Weights of a small GPT-style language model, trained from scratch on English Wikipedia: vocabulary 6125, a variant of Muon for these matrices.
Each number is 500 + 50 x the weight over its row's rms, rounded and kept within 0 to 999. Layers, rows and columns count from 0. Numbers have three digits each. The size before them is the row's rms in percent of the matrix's.

# layer 2 MLP gate, 256x192, rms 0.132, rows 250-255, columns 0-95
098:652497506583512485435488507501511549456570553519508347519543450607472558544541531468573534481489502489550542523564512537468573503546545489571606581506554412572529433472430519526530535440513551447546481451516480415434483498492458528477493483461506519423431515500494411630578446391582513497
105:502493506481463481516578514390549473488468587542567478486528491478547510402557494539413588542502523546583608527516559508475518547584499529582476511405466518470556543429566489526481541535501504569545565558492450498405549521635535460458461481384494495531546545477527540465501461552480489482
094:487483504509540504454463535393519533484465561503533413525462577501540466441481538480577573544488476482472504485451411462519510452545508516457455509564443656492478399489534469576514553523549583462586624525545385473584488479443472519517549507525479461567476528491533500515485495540407507441
095:470507503436475455540517587528544522512441468512490468509416436467431527516479425470410494502506582517512523475543459499489576526582559544472384493463536441523426421323496562562569524636513476519570494381445493451510420472531580488528537503539476485464449518531474535523479546552523664470
105:568477611441523578465546506536507607480560498443553497532494480410484593562483587473563561498504444514512520424494504518563532486463534538499481439567511425605536536537475515483458514566437491520473502517444485536497356465579444507474530589502457493522467547530488487603444380512434545588
102:503506522459482488496409453531496515444465542553469604584516501536465450592481498454451505428363445504413519471393588504427407595578503529422490508508530466502416578537530509416447491492485469517525497475558456489442589516363563459509478500443562512564457438551486521468517462599554485476
# layer 2 MLP up, 256x192, rms 0.131, rows 250-255, columns 0-95
099:545552523536565581452476474534539470454505508571468426453528450472512444563477414483514515503473485471536466487508540577587468454526548551563611552445546462536458504489437569589498489489593494491522460575540506502504383458580500494478521559498495502439478547473450463520524464454476579460
105:541364377460450470599592527476550540414535445510525462579538415517434514528497489414541526488493482535506491495537453461476580361432470440440480500575485484579460399435471444540557553408576445495504529514532485471451519519447478460470500602488515551534585522522516503552573550470450472488
100:561565508586526528488590538468523512532492594473512497533531507515553482459490514471525638569518513501476530498508553485493474341488567472507422519623453565557494444513584465516544496497558507405574520464501461536543489340449495481482482519500504491469488544554503431544544509516446524417
091:474513454551391554505499440506471468497564504547371518516545504507484502484533492521543506601519490419474480487521550456596612580453441419471522483536457487447479482656504498403532488481502481449431523548571473583578435476475435490435482461471455561502473595452495491506459524545534353504
098:420542507477545464452516509416533452503484488534457430518505439515538476494469397465407533534533557471510474573567466414475453549575535534529467515466501539420547433478501482533500461496546506529519454514520527467486556573400510518545496524473514521508589539500580506434596564472494445439
099:493506594397541570463433535476466478429511552433525474471496503515455485487531560514446518486498402439515504436490614444494481496512489467422550491465588513559462537610490449577450522519487550497426450495561536441445511450535570477414520533429658532511451449552461558572522552537599523465
# layer 2 MLP down (transposed), 256x192, rms 0.118, rows 250-255, columns 0-95
098:495564532595465538475557499477430472484479443438408467467527384488394479499467505530526459533518520510446521428532450568552521446486596564506483484427568438557595586487491554490527491450532484556445540486547530484395469444484570450526409577595500521483483545579526525586491568497548389497
102:458384365389473473451537485541568516398515500546592487441562433416486520519576466453469542534506471527473439521468524527426465431473480513506611500530501486464447474478469493494537502494531391414529573533495512564441538512457513512554481569471519448531609509489479576521556531499452510510
099:587433568438492418505437510426495500546511562451408385514478563553499472391495531492541445465471509549520519537524440546520453526451549473483432517534521558370467380473533604501559472510489452446620398520548431471487553539468464541507440505510440550533551447495532557525546403558475522477
092:526515505567535562530524407463553508558468526537487484542441477457430492572511448485520528510481486452494513576517567453497559584527498505500527428391441520410504614551508516461466460494479487451509445391556471492558536408425438436546453599473438530493465592502468484566432461576467453597
104:557539473608495511550509538504470438459523550552478520453545476486492488486460429541496522465597467481551518441529465463583495521578504499482525484393541444446491439487443503455661514482533584479508520585482609388518544512514483497506481492479367498490542463573550535487529481533538424438
098:468433530574413494530416564599520548528528545476461543501460499615507509572530550437530522465457556462551519459518514504468512434540415510435454492482438525429468533486642445522561486470564590503557489423501480607512510484596550557467421535483410517525528508510580491464548562560490517576